Weights of a small GPT-style language model, trained from scratch on English Wikipedia.
Size: 16 layers, 4 heads of 64, vocabulary 2048, 10.8M parameters.
Each number is 128 + 24 x the weight over its row's rms, rounded and kept within 0 to 255. Layers, rows and columns count from 0. The size above them is the row's rms in percent of the matrix's.

# layer 4 MLP up, 576x224, rms 0.122, rows 478-487, columns 112-223
size [ 98 101 101 106  96 103 101 101 100  98]
[[ 93 152 114 138  70 152  99 114 128 109 113 140 111 131 131 144 178 127  88 141 116 137 146 127 103  95  96 194 175 115  78 104 114 146 121 113 103 174 159 143  89  82 117 161 156 112 157 100 167 135  88  97  93 142 107 119 108 138  99 170 146 147 170 137 132 103 125 125 132 163 138 126 177 109 125 122 109  73 119  97 100 168 111 118  89 140 141 112 128 100 134 117 133 105 159 146 166 119 148 105 158 151 149 136 131 132 122 130 151 128 144 161]
 [159 162  98 120  87 129 137 141 114 174  97 140 147 144 115 134 123 146 144 162 130 156  82 102 135 109 160 122  97 142 103 122  87 126 115 131 103 179 126 110 125 148 121 154 134 124  97 105 108 149  97 146 126 154  84 113 117 107 189 127 124 139 111 147 135 127  76 140 111 126  86 162 111 123 109 135 119 141 116 113 154  71 139 136 155 148 124 117 134  76 114 148 103 137  79 138 126 142 138 133 136 126 115 172 176 169 108 133  95  84 118 150]
 [146 117 132 134 103  94 137 115 154  96 143 113 145 156 126 127  94 158 114 156 155 126 127 150  92 119 162 158  90 121 157 114  90 144 130 121 164 116 101  86 119 107 158 166  79 106 115 107 135  98 123 147 171 106 168 116 150 155 124 123 160 185 134 129 185 115 153 133  86 136  90 114 101  99 102 117 113 107 115 170 106 145 109 139 172 130 125  75 173 125 159 106 104 138 145 170 143 163 137 135 112  96 160 138  90 128 145  91 105 132 154  81]
 [199  97 157 132 148 115 104  91 112 183 132 161 123  82  98 139  99 121  91 128  99 154 119 135  99 149 132 145 115 140  87 108 157 115 109 148 119 113 149 124 124 149 154 187 144 137 146 148 188 136 120 135 157  89 129 169  83 115 114  97 139 130 136 146  95 116  94 147 120 121  87 144 148 108  95 108  99 132  99 107 167 138 130 123 162  82 129 102 111 129 135 146 163 114 142 128 119 122 159 122 140 114 119  94 151 140 138 169 128 120 160 108]
 [ 81 126 108 125 129 142 107 130 122 170 134 154 178 123 120 153 134 111 119 152  96 147 174 130 137 117 107 155 156 149 145  85 115 118 119 130 116 128 146 134 158 113 162 132 186 112 107 134 143 131 112 111 108 107 127 138 108 166  91 156 139 136 154 173 116 132  80 110 144 131  82 177 116 117 162 150 158 120 127 153 135 117 113 113 140 131 168  67 118 143 122 116 148 149 140 175 156 124 103 153 144  97  85 134  92 166 129 140  91 150 141  97]
 [127 136 120 115 175 111 123 102 172 131 119 131 147 121 126 167 140 178 147 152 130 132 142  66 127 164 151 139 123 125 113 154 103 157 166  96  90 137 139 156  98 177 143 128 153 144 131 159 131 131  80  88 121 123 101  89 107 149  97 120 168 122 121 110 131 156 165 189 151 140 150  99 113 129 110 130 150 145 137 135 103 108 103 125 162 127 148 157 152  89 121 146 125 126 134 142 171 134 105 116 109 149 108 106 108 109 132 115 139 114 143 119]
 [132 106 103  80 164  95 128 127 114 128 105 108 102 158  98 127 176 152  97 180 165 143 120 174 163 119  95 109  81 108  69  77 114  86 121 112 132 113 142 140 117 109 145 164 147 123  95 107 151 142 129 171 115 133  83 119 115 120 122 155  87 122  92 106 133 140 145 120 154 186 123 137 113 139 124 128 127 102  90 149 120 128 158 140 123 122 155  79  91 124 110 141 101  87 132  89 117 113 137 149 164 125  86 120 134 132 143 105 135 156 101 137]
 [159 112 139 109  86 103  97 107 149 151 159 120 139 142 103 138 154 134 165 120 100 147  96 155 153 114  99 158 111 161 120 146  87 137 143 155  85 129 111  99 154 156  85  95 140  94 125 163 145 138 163 134 117 107 105 168 160 119 155 115  99 123 132 130 128 113 114 128 162 145  95 146 150 156 125 119 136 131 137 176 116 113 112  95 150 150 146 142 166  97 180 144 168 116 134 136 146 118 123  82 119 157  92  77 121  90 180 145 163 150 122 131]
 [132 141 122 139 143 150 125 141 101 137  90  77 105  80 127 125 129 109 147 130 178 162 102 156 154  62 142 127 141 154 125 167 153 162 146 157 143 140 106 119 123 127 141  99 153 134 153 148 132 130 131 122 128 120 150 127  95 113 144 103 157 120 180  91 109 111 132 141 129  72 111 120 135 165 152 135 117 139  52 111 127 104 173 166 163 138 107 150 117 144 121 123 139 134 131 125 121 126 175 132 152 167  59 134  92 123 124 101 130  92 136 133]
 [157 128 146 143 148 139 164 133 125 122 106 133 117  89 134 139 123 106 122 148 134 116  86 104 142 149 130 174 162 157 133 109  86 124 106 138 114 109 124 142 115 167  76 139 112 148 135 134 106 157 114 136 160 129 127 143 157 112 181 119 151 149 154 184 119 133 129 142 145 126 115  97 140 132 134 119 142  96  91 116 121 102  88 140 133 156 122 137 130 160 115 130 168 115 121 148 151 104 194 154 146 161 183 121 141 163 112 143 121 166  88 155]]
# layer 4 MLP down (transposed), 576x224, rms 0.0413, rows 478-487, columns 112-223
size [ 98 104 109  85  97 102 101  99  96 104]
[[129 138 118 121  96 155 103 132 103  93 126  88 118 119 125 144  71  93 128 140 126 152 127 101  96 131 125 107 123  93 128 116 158 146 107  96 114 128 108 141 111 104 184 116 121 133  86 149 117 115 118 129  81 110  89 127 107 125 132 112 118 160 132 171 157 167 140 141 156 122 161  85 162 120 122 175 150 103 108 146 123 151 132 159 157 119 157 137 176 159 113 113  88 104 138 131 112  94 113 125 132 104 131 119 115 128 129 172 104 144 121 107]
 [114 144 149 147 107 187 146 149 131 145  94 198 183 138 138 148 180 110 105 145 134 124 106 107 146 126 144 135 133 135 145 113 114 139 167 134 122 124 101 138 125 138 110 112 152 115 157 126 134 145 105 122 128 114 138 155 136 170 126 154 141 134 147 126 173  80 143 107 164 141 151 154 115 140 127  88 172 177 147 120  90 118 121 140 144 156 147 134  91 111 171 172  82 115 143 134 169 175 139 151 116 135 141 137 121 164 131 113 112 115 102 102]
 [140 100 105 123 133 132 138 112 124 142 130 128 121 104 136 156 138 160 148 109 121 110 118 126 140 162 118 108 134 167 167 144 120 122 120  95 100 112  90  96 173 160 124 164 116 152  69 116 148  97 142 127  91  90 112 157 127 123 119 151 120 116 104 151  88  83 107 176  99 103 129 140 148  76 102 112 138 133 121 145 151 102 110 159 121 142  99 143 141 178 125 137  77 118 142  93 150 162 128 146 106 136  85 117 144 104 105 120 175 137 174 104]
 [140 112 167 151 145 149 100  92 109 129 129 127 108 140 129 161  76 113 155 152 132  87  91 132 140 159 148 130 139 123   0 122 140 103 148  98 132 145 149 107 136 133 115 121 102 116 165 122 160 119 114  87 108 131 140 123 102 123 135 125 120 108 138 145 125 110  84 140 122 135 143 180 139 117 157 130 102 146 145 136 134 113 105 160 142 127 126 132 102 172 101 151 121 125 136 124 137  87 145 120 124 145 138 141 141 126 120 113 116 149 144  91]
 [117  86 108 114 159 134  61 104 132 121 147 137 121 105 134 121 139 118 168  89 139 127 114 134 120 120 109 125 112 147 111 127 121 157  94 132 121 123 145  97 151 138 155 128 190 117 122 169 143 127 119 109 150 134 150 127 162 145 130 136 109  92 109 131 135 150  99  96  82 157 165 117 147 144 114 116 132 123 117 176 174 120 182 131 143 106 106  86 147 145 163 105  56 158 108 122 151 122 141 111 121 128 130 138 118 104 120  80 107 159 154 126]
 [143 119  75 127 139 150 116 160 122  85 153 144 161 149  53 178 134 116 133 135 127 168  97 149 122  95 144 138 148 101 122 119 124 124 136 142 133 154 117 116 153 124 132 135 158 145 142 159 143 116 155  83 153 120 132 114 120 115 108 110 102 126 128 102 119 167 116 130 117  70 153 149 115 157 128 111 115 129 126  88 119 146 126 136 100 116 129 124 121  93 114 117 104 109 131 102 137 111 118 131 128 180 117 129 110 115 115 130  88 112 181 157]
 [ 88 143  83 125 128 116 112 136 134 103 142 150 129 138 105 102 156 128 143 136  98 103 106 120 115 150 119 169 160 106  64  99 112 142 135 149  73 112  90 139 146 165 157 122 109 131 152 154 145 148  90 130 137 101 132 106  92 118 132 140 134 157 105 152 136 135  97 108 113 136 151 137 111 122 141 121  96  75  77 113 125 155 164  91 128 110 151 158 101 127 130 126 126 180 144  84 147 149 129 107 154 104 187 101 132 124 146 148 137 107 104 154]
 [158 133 112 123 133 143 111 112 118 132 132 125 133 132 116 147 126 134 128 141 112 179 139 154 153  89 175 142 137 143 106 132 125 160 146  99 116 104 125  99 115 138 125 128  48 159 137 133 149 142 164 105  82 129 103 105 123 130 141 150 144  81 136 131 110 132 117  91 114 138 117  99 138 113 111 110 134 149 119  75 113 149 122 105 152 128 144 116 112 125 138 101 124 116 129 116 115 122 144 162 129 122 148 147 200  96 152  68 150 146 136 132]
 [144 104 151 114 109 129 100  98 151 128 106 137 147 112 137 116 152 165 110 103 149 104 155  74 115 151 137 147 106 157  85 113  90 151 120 142 109 174 103 104  91 150 182 124 115 167 177 114 151 110 152 136 131 133 116  97 112 141 119 135 105 144 100 138 153 156 141 156 123 152 154 131  99 125 169 154 152 135 143 137 134 148 118 189 109 133 130 110 145 100 149 128 144 141  87 101 104 135 186 127 121 147 124 117 137 119 138 106 114 156 146  97]
 [125 175 154 150 157 121 108 138 130  89  99 125 148 140 145 102 152 149 135 111 141 114 126 110 128 176 105  53 155 121 117 112 142  87 145 153  97 106 124 121 123 146 129 103 104 133 126 155 136  93 114 139 162 141 106 142 113 138 112 126 164 137 126 109 143 110 133  96 183  99 122 136 145 171 131  95 133 157  93 114  91  80 142 132 104 145 168 166 121  97 106 112  96 127 128 105  67 132 102 142 100 135  92 168 107 139  94 112 124 130 103 139]]
# layer 4 MLP gate, 576x224, rms 0.121, rows 479-487, columns 112-223
size [101 107 107  96 102 104 100  98 101]
[[145 136 104 130 133  78 123 104 149 146 102 113 176 140  72 156 171 122 174 128 125 136  85  74 112 106 132 124 119  92 160 132 159  94 125 114 137 154 162 108 137 160 161 133 110 106 113 117 126 120 109 136 161 126  98  94 104 124 161  70  86 118 149 119 126 165 135  95 113 119 101 135 105 175 159 136 107 123 141  64 100 143 174 160 174 137 143 161 151 117 118 114 154 182 117 116 130 131 122 138 137 123 120 162  97 126 131 143 133 144 159 151]
 [118 178  80 116 113 104 148 148  79 115 149 151 107 158 104 129 144 143 119 142  98  96 122  88 114 138 119 120 101 159 108 145  89 118 100 145  88 130 158 158 108 133 155 166 149 150 107 125 102 150 109  96 151 126  64  83 114 114 103 153 130 101 191  84 165 122 120 102 161 165  90 124 143 162 155 124 126 167 128 151 136 117 117 116 154 126 157 137 156 145  96 124 129 110 143 131 111 138 186 118 127 133 143 107 151 117 149 136 115 139 131 154]
 [ 76 147 118 112  86  92 149 144 128 135 118 137 148 139 136 122 110 154 151 107 101  99 142 100 144 100 121  85 106 116 151 160 102 148 144  96 145 174 108 117 118 130 100 129 128 131 135  96 111 136 101 153  77 132  92 133 144 133 132 113 116 129  97 144 147 172 131 132 127 145 144 131 139 107 121 113 151 141 185 149 146 155 116 118 108 154 122 157 154 149 121 158 139 116 117 139 133 132 106 146 127 121 117 131 118  74 158 107 154 143 130 122]
 [102 149 130 128 143 144 120 118 151 155  72 143 133 133 130 144 104 109 141 165 133 107 125 112  89 122 157 165 141 150 149 103 117 144  98 141 122  83 118 131 163 149 148 111 106 120  93 141 111 110 173 132 138 138 136 138 150 118  99 155  88 114 121 172 138 150 110 123 115  78 142 153 119 110  93 107 134  97  85 140 117 140 147 131 118 146 155 130 177  95  82 121 155 117 139 127 135 119 141 163 110 130  96  84 111 117 124 153 122 137 150  68]
 [144 113 168 102 124 151 161 107  93 112 127 184 122 140 164 144  97 172 124  82  97 137 104 137 138  93 153 131 123 152 145 147  78 156 139 109 132 156 121 160 151 124 139  60  73 130 161 164 106 116 140  98 132 145 110 176 185 116 142 137 105 137 107 128 132 101 146  75 143 133 147 185 134 132 140 103 128 153  89 145 144 135 113  87 148 113 121 104 124 144 141  89 150 138  87 143 143 135 115 146 139 136 111 125 137 130 107 134 106 100 127 154]
 [ 76 140 148 134  99 113 140 114 112 117 106 115 137 181 119 176 102  83  99 103 124 102  93 140 142 110 126 139 116 121 156  89 142 119 113 146 107 117 123 155 133 159  95 126  88 178  84 106 109 115 125 133 152 114 166 129 106 143 152 152 118 139 138 138 143 123 172 134 138 104 165 152 138 131 129 142 117 161 128 145 143 129 103 104 116 104 105  97  97 134 106 116 110 123 128 150 147  99 118 110 183 109 136 115 123 156 146 103 123 105 172 150]
 [162 112 113 141 165 112 115 161 108 108 168 116  98 124 119  98 103 144 118  82 143 126 115 105 106 123 108 119 153 133 161 105 164 130 158 128 149 121 136 123  96 124 153 128 136 134  79 111 114 117 161 130 122 170 169 101 108 132 128  89 126  84 153 143 113 166 140 119  85  87 124 120 118 122 148 123 106 135 123 154 127 145 126 132 141 130  78 109 121 120  94 179 116 132 137 140 119 184 151  84 143 103 119 125 147 126 102 115 123 170 159 137]
 [117 146 111  98 142  85 147 114 139 179 107 126 112 150 138 144  92 152 113 113 110 133  98 140 161 147 113 135 114 106 146 144 137  94 132 150 114  94 141 119 167 112 136 148 127  87  93 168 138 134 117 129 125 139 154 120 202 183  75 148 126 140 113 138 125 167  96 100 177 154 157  90 113 131  92 157 138 152 130 153  91 114 120 115 132 159 138 127 152 120 106  85 153  98 114 127 107 147 154 123 119 132 131 132 120 111 162 163 151 144 110 108]
 [133 121 139 128 145  95 195 145 115 105 155 141 102  75 106 157  83 112 106 120 125 103 108 105 141 142 144  95 108 139  87 123 183 120 142 149 137 114 140 113 110 126 134 117  99 148 112 139  71 151  89 123 105 119 123 136 145 138 156 162 119 128 119 127 148 116 138 146 136 162 141 148 107 135 129 130 136 142 138 115 132 121 156  97 103  96 129 152 142 107 100 151 107  96 132 115 165  91 123 154 161 158  93  66 121 111 146 117 112  97 129 123]]